config.yaml
num_hidden_layers: 12
hidden_size: 320
num_attention_heads: 5
num_key_value_heads: 1
head_dim: 64
intermediate_size: 832
vocab_size: 8192
hidden_act: "swiglu"
norm: "layernorm"
norm_place: "pre"
norm_eps: 1e-06
positions: "rope"
rope_theta: 1790.0
rope_fraction: 1.0
qk_norm: true
attn_scale: 0.125
bias: "none"
tie_word_embeddings: false
parallel_block: false
init: "normal"
init_std_qkv: 0.0341
init_std_o: 0.00696
init_std_up: 0.0341
init_std_down: 0.00431
init_out_by_depth: true
optimizer: "adamw"
learning_rate: 0.00143
lr_mult_up: 0.638
beta1: 0.95
beta2: 0.99
lr_head: 0.00409
warmup_steps: 366
schedule: "cos"
final_lr_fraction: 0.0
batch_tokens: 32768
max_seq_len: 384
doc_mask: true
train_tokens: 341100000
max_steps: 10410
dataset: "wikipedia_en"
Each number is 500 + 25 x the weight over its row's rms, rounded and kept within 0 to 999. Layers, rows and columns count from 0. Numbers have three digits each. The size before them is the row's rms in percent of the matrix's.

# up: layer 5 MLP up, 832x320, rms 0.0549, rows 68-134, columns 0-63
# down: layer 5 MLP down (transposed), 832x320, rms 0.0744, rows 68-134, columns 0-63
# gate: layer 5 MLP gate, 832x320, rms 0.057, rows 69-134, columns 0-63
up68 111:512515484494449532461509463488508472509497489512524451491490521467523468487466532536506470563480490505517499482523515485492511496506517480511481439458484496534496513467493479489445594489509498
down68 113:501502490492463527481477487520482525550531545507532500486529456535501526498450492522474474534508531484507511498475511538472523490522532498535493495484489511528530494522533530481494539495500507
gate69 100:462499484512508472514524487502504524484517504470487536466477482504477514478556507478468497511499542492504506503469483500463530518476493503526455494479475446478472503482497506502457497473485525
up69 099:473469500502465454491517486500529476507489492489482465512517517491511486458500488519510523524475483426460458551504455526489484529486487484477534502496478512510494527533505517499489509504560523
down69 092:511495499465475494500524470524504506487532505482512545476492470496472506519468514506485527522481501487515512505519507496504510527530482501484472476504478452483470478509520503577501488506490522
gate70 093:519504502502534466487447536520479494534495523491499526489473456472494486535527517494471537486482543491507516504502488487474479470515511545522481553444493498480496523485480502516509507519532474
up70 096:500524515489471507460519497510483518510497485526497483548503496542546482459482465443504529509510487522466498533490471452493499516506493468461539512512502515572509538496502483523461513493484504
down70 099:467490543472445453502446518498439521534502511555479518494479502482528509468506512471489543465476504514545495495445490505504482515500501493537531518481502491455472507508514518515506506468529492
gate71 096:426475514482527495530523473488524528519466499485529521509486526498485531513505505493560482497483444491434473477504499473511521530511461478533473476511471489518499503503522534501513514492497511
up71 097:508567507487497480476470505481543492521475493501496537515466519484483522483523514560513497533522553514500512489540467503501448499447508503505525539477445520474523485514493520512508524502474490
down71 095:497474507506447516509470524578489518519462482468520475498506536474497543539481564464515497500500523529498482521468507501465557505503470478507495500503491487513532485518536484472492501488455486
gate72 104:546487469528487472508517511524487529486493557473512501459448480509508544523499475473476509496485515537535501537521496476468492520510513480525480480494498495494519487497543507494426504524499524
up72 103:495504520536494547523471496485496503525515474495474500469490490498550499496487538522480490502493522509528518520503477446477488504535449471473529486514485460497500559491496512492520536500437518
down72 103:539473504466494442489517479481461532465486484495499460506515458505503530503513471462478481531499496519466511524570505555505468508445525463484475502536479506463540500500487554486502462490511492
gate73 087:507493520509516483468439530477542501484510501516511529484491514486493510507507524470490524527516521517502513565480469475470491497478486506496499575475503496449498492473472527505520490509457555
up73 092:490492496521477488508462429477471520499508474498509501505505531470502462498516515501483501513452513507496468514526514487493519447520505489470521436482484507521498485545506470505501522539532521
down73 093:478480462554497506472455490476513515435526487486503511468471528501494460540494498483501528508497500487485489484511488485487500468502497515479484493527474516488513504476472551472490528519428503
gate74 104:527516545496519517506486502470473497505521524474497450493485506566512520485521524506522501472468467503519458476478516525511510504480522508541457549524520522455532537491485521513516484475517493
up74 101:489492469520504464447480467510534511457532484488534494527481540481500515475452476496492459501528508474482455485498488501433540474501463469503527455509497519494484460486463531485459502542510534
down74 097:519524490499520501510528479477508510529489499537528477534490446535494560497501502506480500508499462495507491525484508504475479544469535522547466494495519494454497503492510522498500459513524475
gate75 086:498506510497497464500500501459492530466453507562539499509463519513494475509505498515511488497458504500509493485488491462481474466496522522478488529522453556530490485475474498559489485483518522
up75 092:471478549503488507503455523493490505494513512451447517494494503501498534502483493490503527478495488509440484574500464503514518581472455453516512505460552453465472521477519479508529496545503516
down75 092:497483537521497504484496491488449493469467485549507487487504544521462519475504526498496528520484510459478493504505501445509484493479491496510476508513486551488451494494511490533525506484546529
gate76 100:479469520540488532503483499494516485528488478469461524479490503476485501497509502505518514532521548506525435504516528500518470521519485501450505468499467477537543516491480525482516508484460482
up76 096:488530472520521502522479525539517493501437493515470515431514534449463518527498510502508529507512496528481519516515470471469474484490480498472553500507511506533511497471532478516507538525511504
down76 100:493501505465490523440502476489492476483550516508502526539481492525529496495533518508493520466457490474495492510471520533501508526500545495546485532520507515501481489514493456453514522491480495
gate77 110:478507504537505473496514510494523525457543518477524497484486493525513480467512492517482469466495490513481501551480504494476516482491476472466451537450505488495511521508546498549501465521495552
up77 106:504567483435519467487493500482489511497528491483509509499524518529479485502460486498529504477471502515463474521533507477522485557463487453544526510470463506503480482513512485514539516468527492
down77 106:492469430499480493498458531574513481498502490511497505471501524519494526464466533474524523525453521474505496509498486464518458504483486513490468432552451524503493481486537514524544491508500493
gate78 105:497484529504474475513501503477547511475485494475476497458484556525512559520513474436509484489488503505476513499546507499492525492497523494516500495441511529514528473512483513511488539462462536
up78 106:486466525492471496501526467501503544510480465523496527527551494479493501506487529514471477502512548448505481484498502525465515466514471512506528477472509530513510468543513521495531500520508494
down78 108:446504511539469480541477529490500466491535547457480492472489485526512499413470492491500500490497551456511510480462507502518512446454504498498508510505487526496474491497477431482480493519496460
gate79 110:517517551503495492480511478503515496505468478473492522511491512478488547487465522533513522484503522466485461488501466482490520510472472473508527514494483550491503499546508535516482501520515480
up79 107:511504471491543501481497503517487539488522536518474538486472486470508514501517470497517480477500486509455480520515496538490506524500491438474484519512468518508479498515521477551447511497493514
down79 110:500505444508487562488474503508508515466502511517494453510502475518484477484504484504504497490483527477539482500469513495530514499496530536496546516499503458511486458514449494498491487513527498
gate80 096:490498456498477519509487475493556473514480512506568490465512480540489522480484521476489536531460496457496483488504523520471537476526501434523560520489499544482488476481490473499495467468550513
up80 098:500508505479462505518464461507496488494485518497494502532511531474527471519538529514506514453469561494515485456474488535543526493496492471485513515514501501502478518506560471474471478534498544
down80 095:493508510548529508498498486490572488478508508482524495468528474508481502498550458470486494531492504498519484521534469465502509513505492523488470505493528555477488510504475500446512514519517491
gate81 090:520488482540484515515507517516537484537499480456453495521508517480471503436517501493468531559459520441480486518482509539531483514522500553490466497518484479530493479477453485482448469466512496
up81 102:501517540518513516494536467490487469501481520518530498483499487503505498514492504510520480479515509468536517506521520495505497535488495451492550542466479489501503493476468493484481515492395503
down81 099:490474477539483483501501559535493512519510482555460489460524550500485508480562485479515590511528515488499487500485470517500511469504477519493497532510488518560523511518453511495488482493507480
gate82 103:508512509496476550477481487491552497515494514468519547512510519519476536499525507501507504527481539529486523468451562491523536495484479541527459463517481508517504479467478463499452502514427499
up82 099:504473509444545498497486501510513481514548466511477468456464527504470488533519540498503478502514486486512468508497508498482467504555516515511531514500532530541514521466491507489487505510464494
down82 099:483516490522532478533489537513455528493526492483516498522488517488477507487475495474467504516470501526490518519492534477537487510472489499508525475532485509494524554512496522505491494494527483
gate83 079:523521489444507496543515496515476443508486500488513459478521465515513514529486532524525536505541502514522523513539548488481469495492483495500543503500509540514487484486491464488531504537518466
up83 083:481498506506472542498518498497508520489517495510505527520480499495526446525490511497485485511487467485494493462507488494556471481566516480513533470535550489483517474492540496463471527492482473
down83 079:495490526545515494436481479464475511523515512486474516500490497490492526485512462480468494495523527492494477537480516491505524514476483480468478517469469503485499523522461509496469470499518536
gate84 099:512478507513527473431475525536509490481472465460494449447480492481489487513499458502570537521496516569467486519483479505490490462501550478472478547478478510490512534509445513510486485511522458
up84 096:509539465521492449482513478576509504447496505550509512538471514507514470499484463477532492533502528496476499529491514505496501464494523469503509484535492478522502514502520471481464489477512502
down84 097:537481518484521519518479489514533476513531518549505528553494499521497479500470546493473473479490498459486514550532520480508470528491510501526472438529520498523526466510548508515459515495537483
gate85 099:461512482541503510476522505499532502497545491520496465528486505543468466452492469507501501472504474541508504498498529516552523498510492508467572505454474475514505475500475478485480507475475506
up85 101:490480467508512508534462481489482541516511536524525530514467431526508504472509507452469488496503448440563481524513488487464495513504508484523480507479552497521463500450470504516521468537485541
down85 102:453513490505486497487505470497518497484497507495467472509508483473521496520488485563470491548481497478498477515469511489557478494524476516516545496491443479513494505492513522463531545477499494
gate86 087:496527499510489510512492532519508521456481524474448445515467493487515512486450485505498481525496499496499543500541494520506514515519492492483497493512509465546493554457441508482441455482496540
up86 095:479489559519525477508484484459478496505504532527545523493516514541544502476518500478521530452475512495517489528511523514486494473531515497528534532502522494487499474547545494515518499537524520
down86 093:488468535492493486509488526487487520469539540483499507487479475535513485510479449440470444468514511502508547487479511524497542490470519495489474522452493487501468509473500497518515463519506550
gate87 098:496475491528478507572474479517494517504517493466489510470521522476492507553551514504498501501455514506520515445504510478470494523514566529525462456473545480493527531510486520504434508499501510
up87 107:487491475499461474553496487502483504479522502497463526496536496504492472543536521504454472493497492490530547475490536451451491504505541519494437515507551513489527487491493506518483511492496519
down87 097:512492533498503523441503540449515498505514522537522504524465528501510463492419506496546524536519523508501492519481510490483547505462413465493519507485478541498496483452538502545534512509496497
gate88 103:462503536491519496529479483483499519514527534510493500521519484536472503491491529481490460486469460467521497507498505537534501524491506494492495517506446516471502518509470494555527544486501512
up88 105:525515468489455500496506540508512500494579544516552461529496510507498480478439486489526533503491530516501516460475477452486523499521494530494492492480504490514465526481550485497488486491478505
down88 104:491505555492501444493463527483520504518525508476534453479470494458507500468511529484494546482502538465501490505491517539496516513517527501447542513491525494497517496496484493517473493544448473
gate89 098:526529515510480512451501511465517572495518523487500507524518537481528511529507438467518532525492464503507519490449487431501490533498497508553499514502491473499491510513487492543468501473450504
up89 104:471509501479508492487482500487495495499540525484538489503495547484504495512516507467503441523532497506503532466476503513479521508514468506482489452488536483524431488459566523525474536459468540
down89 106:498519500516528525496521482507522461492447479516466504509503524521516491489516489509486514506513485538472514467509490485519504544471513517464482527495512521465492563503505510420467488471506488
gate90 116:486462579479481504515466502481517534510460489522521508511496494517495499492506504515499498497460516430487480483502498473492526507484547493469490479475485547504484516509464560522503509519531526
up90 107:534501492504506498521513500497494487484515500487492555490479550494513464492525478484475494516492501502548527479512507533493495539503508489490525531480538499455507499465495471466514466510512490
down90 103:519494521529475503483494501471507534487478471508492506471475518490502521522444459466523468503508500497502522505495511478539474493514496501490522513499517494503483513515481508529531500506516500
gate91 077:520540504500459505480490524468473570486528503509531478444500533526517481495534509461512464469482522463508511460472483523470499512535517479496486492549498543498469463545495495540507505417464513
up91 085:526556435502480534500518523473474520515509525513504498509528499494499456497537475504433443539501528497554534456530505522507482519573521460476509495517508532514483482532521489480483519490508467
down91 085:502501458548517508471470476516494492513510491532479506554509477490531506512466480529461495593547499534537477472518541516553488522502510466501534515497505515492514494483525519471507500515511448
gate92 079:505527462505517504491495522472487534519494506476526496484505533475452488514512517444531531510470503503545496508457480498493495518469482537525499511515512490438516502476503507489516498483515541
up92 085:459463556513471511519474496518509497469507530497500495479511516491528527496489493490464484508487486460448491509477497516483525483475547467522494505463507519533509492522463486556469471505498532
down92 082:490499533515518496510482503504512540528472522468524487450498532474461503549540481507508504497498473465508504518472482452498493491448539475584484534473528516497472485496491535519523448518468499
gate93 080:478448505511558522513493497523477514493492510489471465466508555497470492519532443472535491536490532464530466510498462520504523527491472528512541498493501442490520490497495490532490464483535534
up93 084:476545546494437463513480538518477514483526498513502502525527483492498486444494509506525488496480509505450544496471507486448519506452496472464479537486488507492481522507509526519520527507463535
down93 088:489508547510471455491509532494488542500503469505507517478499535493490524476521460484529482543438507495479496541448500474484487526488494463522504492464502487492471515484546525501520508515521526
gate94 097:496507526459472471502492512489451492520482487463544463532490485492528506490494508463479504548500516459456504541473507494533469516495457510480507532466499487501466546449486510507449545455460503
up94 093:490518527498488526536488502501471560530506491500499474512518488522494543508502505557499477508493490493498445475489507528500539506500454528498467537514513506477471499480525500520520507530519495
down94 087:494519475489513488512522511497489505512524487501515435480499506495533478507500520504501533545472496495508479453470548477493482528509465483517492524507506462493488511490455490508477509470475517
gate95 108:502525490542564490494505507458529518514515522503490531453456493515516466544527484500500520486506522502473484551524498477480514504483504495468460500457499477580495486480481452535484514571496551
up95 100:517479446526507501498508535511529530501549541480546506506472520480546499469494449494462520508499484490462509484500503491523522525451479488485515511489482494527491457491501535495499500528519537
down95 097:517533443544512519510478481524524478507536522448458528495523473498492492526535500468517497496519501491465541510487523495505467536516471493551470444478483513554488505490515529479518517557498518
gate96 106:543493520493501474497489516504539548482488525490496489543478517468525520488503506481538515491495496523425509505515489523493575445521476483431471488529472542528489469445505476495505472495453520
up96 107:467447508486491506504549521526488512514494518506529499539497479502531476529486548471488486505514514519482472525505546521522519511486489487496519451548500476490507457500532482541498472492486501
down96 106:495445499511527502455507517497473475499501531479542499456491516496456487495510503494504487490462491484549450460518496473545442515490527469551485508492520488493471503520512480495511513532475516
gate97 109:491512536540521527522489511516522527535495468496525509497468476503497543484466445508506564483511493515497543539523493460498516500487485541487500510521499508478488438498516514536524469496494502
up97 108:498504486530480527517503483516518492488496563489489518498488509494463490525530511520478474541495474542548519426491495450506503502522541467497490541508494503476486526454500508508480511532493481
down97 107:481461507527519506517495527511472506496466479522513492471465480483497536493527497552489497494496488518501525498573501468493501528501545519497477546502513494490467507502495495537540477533491474
gate98 098:555486487494510511499472511504536538481508479489514564495466498504482514499483547469453466520449522477467503493513544533478485444440519490479502532488472511499479514570479518511554510501508519
up98 095:472471507492478507494496474485505520503525493500496476521487514522501493500513512483505497549493505489513523545497514490486517526516505558457502498459482507550475517481506512529513527489470520
down98 098:529530534538473488482504531554454521476513488511478590518440536456509524456496472489529540486495489488508513509489490522517508498483540477503524498515515488496534552508474542501481523523486488
gate99 093:484468473536496470507483503524532493514516504483485507502481488489498540520511474459470527514505549531513482558496511447465450474481498484551494500535487472548481503537525482487474539479435504
up99 095:521507543488478492510489486522554496462482495513462488519507488483445525443495484477508551450488484517512502497499552491468513520514453506499485540551539474497502474516517490520488494564480499
down99 096:538501526523521468454541506477475502476503497475520493504480491499532525555503498512503490469481472466492514514495500529478485472526507508514496467457512503479503530529489482501470531498430495
gate100 102:516482526529507496449542459465508522477518491478508481506504541504522547464485503491548510545463520479526479494502537478520476509500512473497502519527501472502545564510446518531496476506489480
up100 102:503509502513514493474449473508500522466513511508478477482511491507467491574546469522481513494509457510511523451460519519551473476507509504501508514543498565482484526522481492510482493481506485
down100 103:503536499487523516486482528515505519497502470492528485496472488486466475494456508497475490501515506518474533513482469447465507476498495512501508516522492549519489522522486494478474552543503531
gate101 088:477498515482517522511485512472512509504500504494495480493493499468455520533555557513484489481505513491504447480483526511472496470526523482505496526456492533516484502519498521474465526519515466
up101 091:472530470515496508455551502476479496502468524481483487561493528520510509520537484508499452518489473538488465546539503531534491517473464469484503503510503505503471523515505442482519480498480468
down101 091:486507513506491502488482494517467557541543480532503504443503485466509471506459485501524504516480529435520509509478489496510499535493510531502535480522487441471487522485468471466499468456495530
gate102 115:446493531484506521487448503510500490485509504491510505468494471521481522490479517478580483463445541467482479498491494534460507495486502460503506548481506546468466478484543553512503455537510470
up102 106:512477528505471500533479464486489498493458507469477543474521514505517507510511508496527498494500449481514504532480539486453521540453492490572493487519495525464493517541511479498509506478510489
down102 101:534547478514522479504501492481452497468517492486562508554465512501493454475518451471514523455478440478497523496555535515462492514479494516498465471524546475530453529492499496469518512512508538
gate103 109:505512517474467529513500488491484503521509504519536516524521497498450473478442506506489475531484522489470446493509470510460527495470509508473489488508497540506503501474480579507524515529502493
up103 101:464453478459436474498496505484486499511500446500486469458485503468504530482518490550492462489493465509482554523490481473559492553488479491498538523492486532500495496515470500491521510509531516
down103 101:489464500498494524523481479500477522448503506528483508457486450548470520535451498489489519495542514464485464467507501548484536485531515525489482500477489503520442492469519526524535482497519482
gate104 106:483498515504447527479474563498516532471475491500464482550540489520504508499506521480509529516472468499485515473445470447512528426495527461494483512530470526488487515515488509489549490514472521
up104 106:505483494498543490484504518552519526478505483482537498452467510539466492490507494542495474488500456505494488495514518487493487472520500502546486518478508460546478495513512498490494486515461496
down104 104:537487440470506504513507494496489538475525486491479492456498485514546493476465461490507495553528459500485472449496479449481504466493498527473496530497530485513520500490513486519461509504505501
gate105 086:512502488516554515470520508525552460515514501473510495485488505491495489529473453514509465476489490513509484482518508500501508509524467512524548472482483496501473519466469508476463482469472500
up105 094:504508491519483509494502462493502487527493499536510544531503516511527462439463486526475479478508489488492473510484499518485496531448531490485527459508508466463513494495453503495464474484499487
down105 092:504495459509480478529495542520523488489547551445491518487477469514470533481510532463478503491502492487512512510465456487515507482535511512498463472481534508519486487530508481484500501535487472
gate106 089:520513459477495466471521471481489524524489528489470535517529516512539497458489478475493536514453515474475547534476453507512494529501507508489516485508514486513517499532483515487510519452509520
up106 094:493500503475538467495529522465518513497497487457519501464478498491448528528512455478498436493517448504530496495527502480528491507509514487525503517449510500545516540477481490510482520510459485
down106 092:497526477549451490510515520501482550502503449496520477478493540491510497492534499456505471478501512448544475492485476535537500433512522494518462494469503469491533495508472522525460526501476541
gate107 095:494490497501506515497514466499495516482492484466468545526508518517550506481489506465472569516476472505501514494492457498506506491492459469511536478523486538450483505508472495504530523488485474
up107 095:516520480467498505488529549491503508491489508506506550478486445506494481475498491523500467477472509456505506519482493550502502455522497506501482494522507515573476501489446500480504477516497522
down107 098:478498452510474533488485500509454498492492512529510489487507507501497483485485522501510515505501495493536536544477464485505513519509497476506478533462526524494501484490562518527481472493494456
gate108 095:486511517486534466485501491484479476505478505468466520499472463500492500528496501540512527464421509493516520492461512532506514481432491472547466545456499480528498455516493510503487510495459539
up108 094:505487495478487526521489469534442487532502519497464501554503532504473492496503457462537480511498517518479509517469482529512477478518511519505535507476510454500511517497505492513480449502510471
down108 096:520495511488523469522476450463496484553463492477543532510533492520509487473504479512527506484502493499514498500505512483490517479495494470496498474433474516536501504549486482524500522534498514
gate109 111:503494499536504449499516484512506508494484519519502515469500486546465532469486458473517535504502453476515502523479563468491455540474485453484496485476485532475507520534482543551471501449471536
up109 104:496528502492494478492528493487499492498472489456526497521514548470485485533503462513543515493486511513498484490503523508497483498516470500482490396524477503478509473473527520510515528545476520
down109 103:501511525496496490507504530492471458523487497466493443539545493459519439505499487539513528477478527457510502462470448498491531492494513492499521507505497494556515474510534457516494495476511496
gate110 102:501497518514501531523486481516473490505478507483456513493519492509515488486528506468502499530509501477526433456497476509523507508500527522508508465542520522447490516521455526501471470507495523
up110 100:484526500485458481487512547499438498516511521502494447528511479485499491503506526505498508512490493521458528481465454505500465501487498501490528463541464493524509519537532506462487551471560470
down110 099:501494446487503549489493496482497485472481513465540467456513535469502480487491515511517506511437452483522521440524470520509504475480472504523501497537490500453507475491486508497502473518448512
gate111 103:514503522500488493482492526507532510476511549465478521514466521464495443527491488498486494467464496465428485488527525470477466485485553475486493524487508534554510498531493494487479507515484506
up111 103:507513505560496500474483464499503517505506500524511463504487480498500479524497495518523427463470526510508476499495525514495528494525525437509537483529464544518506500504545490474501470527486515
down111 104:484555546548464512544496494505535466510529528458559503522521522495485531466523492468490490470492499554521464502496546495499452475497515541530529477533525524510502503486438511515505509473496498
gate112 106:489527500478512504496501482485530500504486485526502497479511532482521511544505504495529503537464519504473509492498493453466472506493487492479477488503540494477454510501524549514514484526550520
up112 104:471529496503476493487498473472487480532552523489565518483490531489497501482462495510499446524492514439543517459546535531553522473424488509526573578491472480531470456521497502474469492456503526
down112 102:485514529501505463498503514473502508506463496512535549491456512511504496499456489491481487483471473517521482496487480496537512514484510444488552543507502528483491515478531489482515501520515530
gate113 097:472491542489469489504454488482496506486495482538512456514512551487506530486497509499560517460524484491417516479464483489534553474506472493486525498480487522445494505479513494498500516487551510
up113 098:486448454495487479513492475486486493517467471522514442520499542492495524476502530499488511466485509460491512493509500509510516493529485520491521492509524562484521490532538496479479504510522490
down113 101:488493479471505488508470477504464473528484513512502499479508489482511456504497480456468478507481535497531454471539471516457526518518484487540536502451460534513510488531563504483481512508489514
gate114 106:477450495533502511474542472508495475486500505488540486492491548483527503496491478469482499485486480499483513513535500454508538488471519472506491501496509492511513511485553486501466502465483529
up114 108:517482490524517516492526533544518510469502526537526482473505526488469478431506450490486515470480489523485474468498452492477518450494484496521538529496494446503501474556510455530523518512506495
down114 104:503540542515450459504491501525523485475500495459491519502462503520485511423516470498509449491503496469538507500505500532488488524506469490501515524505500556496536494543487513534487485529512472
gate115 088:492468473515546494461490526490495520476479493483478471466468524483479526459527484455481503514509515494486533550466515517522540507490465520503538528458460502531505510479464499487486500504450522
up115 090:517491545484490492501510481485522522489503509509535544514516511503486450509468510525489527511480484514471470482459459505454518505491531490525452464543501508482516492514526504553496491535525510
down115 088:517481468512536495496475498463488493476484483463521474461494515526476474521497473488516518545528507509519519513521489542515534468518542523480482503520466503543494499537503517479531452508455509
gate116 107:497531498548507497486497504488514520544484518509498499533504497520534511504519462498502503535443535491506516477468468505491493517467541510542528508511470500492485509541506507490493530457517519
up116 112:491489540473488503501489486534482473502450491520510521479495483543489537454488484521509506535502484506480502446495506509509455505501524522472554507536496525463503537505494509439536504501546514
down116 109:472505522476504495533495514523495504477496496466532489490519487489488494515464490510504482459496508440490496482479518518484464502493469500511452547484522515526514475534490505500480492541471496
gate117 102:458510517488501488529477535511479521481553516461486525494442483477468487521529482541498480494485518522501478488471526480464520499482515468505495516464487452557460483496516505531472476491482542
up117 104:514476466465546461462532469542488480494517506493527492497501486525507503528529511504480499459498510506577487498495488514548489490485544471510563477488497504521487525532460501471474498492531485
down117 101:490496497504520506523458494521504510500555457528507508477513493503449531512495488520470521466492482457534489517484501507461507469467493486514476485484534449482518530465516482486494481506452550
gate118 111:512465568489520503509492492496543463484526467484548465479478487516468574475451491539522459503509500482502444479474518496484509514546536473503495526526469532468479500488484518551480475490497532
up118 108:462537471501493508515489493458514486519493520520504479485491515547503524479515529511491509457512482488553472505505521529475446505480510525538506530511539475489517524523537514444466508461548463
down118 108:465530498474466476550546498484472503487483500532528464483484493476503526508502467529505455488483479483478478428461535484512497487516477527568495523493478488507488528517475527494461521477480489
gate119 099:535475501489481508469506509497549514487531523489518552463497497470472516485490499542516523480488448478485508501487528499538510525490496524460488488534490513476520504482453518487521480481508508
up119 103:468494498496490489512488481472482491512562518489506485480534508531478461529528490498483444486519550526472508447545532508489539524534478490493510491497528531531472484429539472486491506536482506
down119 100:579544482490489530437513456501480509509478530495505499495535491524502467497507472480485507489447480498476543513532501485524451479484497509540474498484535478446529516480530501496482529469484528
gate120 082:511492521536481513458465484501500545490530517504497524503483483498505503501482512497488496509485486483471547486482497538480531532528512546470488487500509497503479497550476536558500472518523532
up120 087:478513469476483493492515451502522494500489499537469535524508482504533482531473513538513479466487485499517514464500567518487499538515510494473539509522482528518473505533482490488515537496525474
down120 090:425560448471496507516540479475464503476492504493504501480537471538491532545531497505528515467522530510527482514518548476520496497494480474526537521512446549509493515507513466467494551539514510
gate121 109:471453546482495517515463472487544497500474481459501479492478518493509571503493533466507470499480508476512511452498518482487488496514467462494490494494444535489484508506486518511493517520507520
up121 108:511500463480496472515465523525519506512484502555511561469501509519459517488530505497489537524512477451492470509493509481497455492541490487514499484514485499509492540494538498514530529497495493
down121 108:473511483510489507499482481502498503508488495480502513528489538502480495490495511482519504464484473467502556518497510509498478493563497528472522523508476493482494489513495494491490477525498499
gate122 101:496513489453540548485515518482468523513489525503480555479496547499481512475487537548515510480462508459521452457556508459481476483478486513526492482510507505464472451512477534542489494543519506
up122 105:502487497518485519516484502489522480526538534525508530472490522504448512500480479499482503502535478543504482493534513434532456534519497487552547490487481484495476511509507494509478535505497511
down122 107:509513470492509504506489508526505512495508513544524458516494515527529543500501508475509469525508482503520515494494496520496479471495511512490543540527483467502502497518492497527488502453480543
gate123 082:467511529510504488481471477555493521495524468474507500478433507454469535524528542516538511515513483472516493501536481484415492491500539544536479503493495512537477434499485527485489502510506490
up123 091:511518503493525474475515489535485482549484467490446491504468463483488531550531548529495483502544498464504516460516505501520464542519510504504488522478504522480485502528493486483505489526475463
down123 090:504507487456549494521493504488501482531502508510475497495519469535524507513490518476499482464513520485507529498528539565540498514493520494492499449512525535438551506509470468483517502483497533
gate124 107:512505516491512489495514508469517517474537524458525479499492505479517519504520474482509540496494496460494500523520522504467508556481510518469488482532479450505501455515493494498485540514447518
up124 101:495499514503536535547535491459505459505504541451529466494507486488503485542470465544520509526482506489474469483502498522473536465521534473523553502505511477534489496482503531483470481489458513
down124 105:534532503474527502520449537524469506534508488477461486470509467477454478483489524444525465521510486503482498460517511516499529482493512484489475479544474533535507463507505463528506479523500516
gate125 097:455483532525550500481495493470517492474490489457537508467506474505481468478499528545506482515474482490509449455508445518460479498499517494542487462510543484487501489520494502482531494547430501
up125 096:478486477480492493496461476519504483453461493512497498481528500517521519532504529547516515529500472516526509513512479523517461514520481500513505441545495516513494497519512495459525500511465502
down125 098:510504482502500525516522474494444520488488495515484475490478479499520529490506470485511525485524488499489536509526519488474497472501496464506519551459484525504470464467464507433505499493463487
gate126 096:521548488543486554520500504516453499483472453460491483527501497527479515502524489473550488485503533541546509502520478505485511494477493523533494529498509588488478507460475559529542486495487479
up126 098:508510492507452477494475496501503481493517496495508449523494475506508571499457513505480490495482528452523494534553434497470535481449489474504506486472487513463506498518502481498541486516503471
down126 097:523474465496498482464508471490467528536511496516536504502491493539498518507460525510518497531496450469506512484496514476491524511470476529480506567551507513476500499494509536525502553508452508
gate127 107:515479481451461476499477480487498444467480482458516499500484484499488552420496504512471488543487551498499485492526470526514506548450521519506505496486521521496534498480480521511440503504568510
up127 107:492510505485504503532499475519511475512525490482495498462453497439537462554494521512505521497481505509425515508479527471441485491503485503503489497520515503480499435510496519480461504473474491
down127 109:517534486523497492486468505434503515502489511513533527532461484439461491472550503506470472476507538485513510535527553510461469497501479487506541479484526480498480498521514527461452490471481521
gate128 089:474511522518525482498501511512515530513521516482462489464489526517478469484506459463526520496486496452513511474516502543516509491488516543519477486479477483475475533495508512494542469487533527
up128 090:500487501558515431535487501519492524545554469474505500547489518485534515543532483533493515477431537513469513513493514478510497496520488456523514548491540516537504502493478522541494547505477526
down128 093:506497521507517466516473510544470491514533520504476469490505488516503480450540531455477527502448500462511517516526485499490458488494502496502495533501494467505493507481505521520533544494526529
gate129 101:478497502501517492494515482490532503489499469480493504527478483469526475488508494452466500452480476538516479464502487507524507532507546483510534502495442519505529515499481483516532457498504516
up129 098:478466518479502428497514511495535481509481475554508513500500533529467473499452487541519494506481573532498515482472493561478503466481530503522542498488484529470497527485504508499500499498524524
down129 099:469489520543469497535542486563507509494505456485525481515540519476513521477485510505525505500446505498524551518506462451469464512507501491511467527503510465490476550527490493512502521462438521
gate130 111:481494520472532490531493512506498503522515485512464504487497466490489537534467488474543500499492520469517506533485472487480494475476463507477546508479442506480473497506503529499530490516493532
up130 109:480515497498516458489505465529501522533524493513511457510491534441504476460481506494542484469495482532494460480493543489454493457466510504466475483465493512479522489510487505488504479473446504
down130 110:466487528519477478487542509441436492478550525472482515499520488513478512516504514494512444484490474505519526506528497495499482512474466532439470483482467521501476452483493471503502514497499513
gate131 105:527499479528486478487491508495481490484506481482456516504499474500512519487531502494478495558516520488433503508495484448483544491466495559516478491450490550571485533486492506498516528471450517
up131 111:547517467536495457476513435526529536509516535504492519456520526513554508523437484512491535495522514564474466505467500528497532548510511462504538488510539452483476536497525503520479513517499513
down131 103:513506452501493450499524489507487507476488518458464450466499486510517471482567520484509532535502423529531546497492481464494514491495503519497472475494486490536511530478490523503490559470464491
gate132 108:530481557476526482501489496477547523499513488498546498499476512509451507547492477508562496472473451485517459494446538507497494518538520506508502499523526544484472499510491541505499435508503502
up132 110:482474535526477463555534496492483477548522515511459506509514498508499488512482481487549520498505494530536456483482497504543476513474488526535470468537519498503499524478500513451495481488503547
down132 108:506502516488496498496530488490466530545530501521469518523513514506502544504506474548500509488506520484457513515461538500475469445497503464453540470459497522481508513525452459452492586488522524
gate133 114:483506533515514476472463480479450530470459482482502451504462479540473493494492528516517514467491486489450462528458465520474514488471505521485481502458520497502458561476469526506507492470518556
up133 120:465504534506445437525484472507490516483483499495521529519472479521467531518520501445495489503520492468455478531521453469478507492482492474467498449490525551516494504477507539449539490491537502
down133 118:484549532506474493506535508469479500533495452512501501522540447518512507468472458529488480516493527543528486519492517490500495543485509507469469464541475510494463463515535516460535503489536488
gate134 094:474521494480458530508477466502527507499498518463492521518537475493517466497479522533505469497457493487527528486530480493457486486496518544519538479530497510518475513502547505498486490491521501
up134 096:513496545508438522485508510505494473494506481510504486489456448543524490466477436539517485457495572493491505508497526497473528507463493441509523559478523501512495528442460517479482508469491503
down134 094:507499468535477535510469494545522514471477465505529517498533510529470481510503551490515496481510437527522491505531435494483481439529510584485514471505529497481501470507534521486507504502508475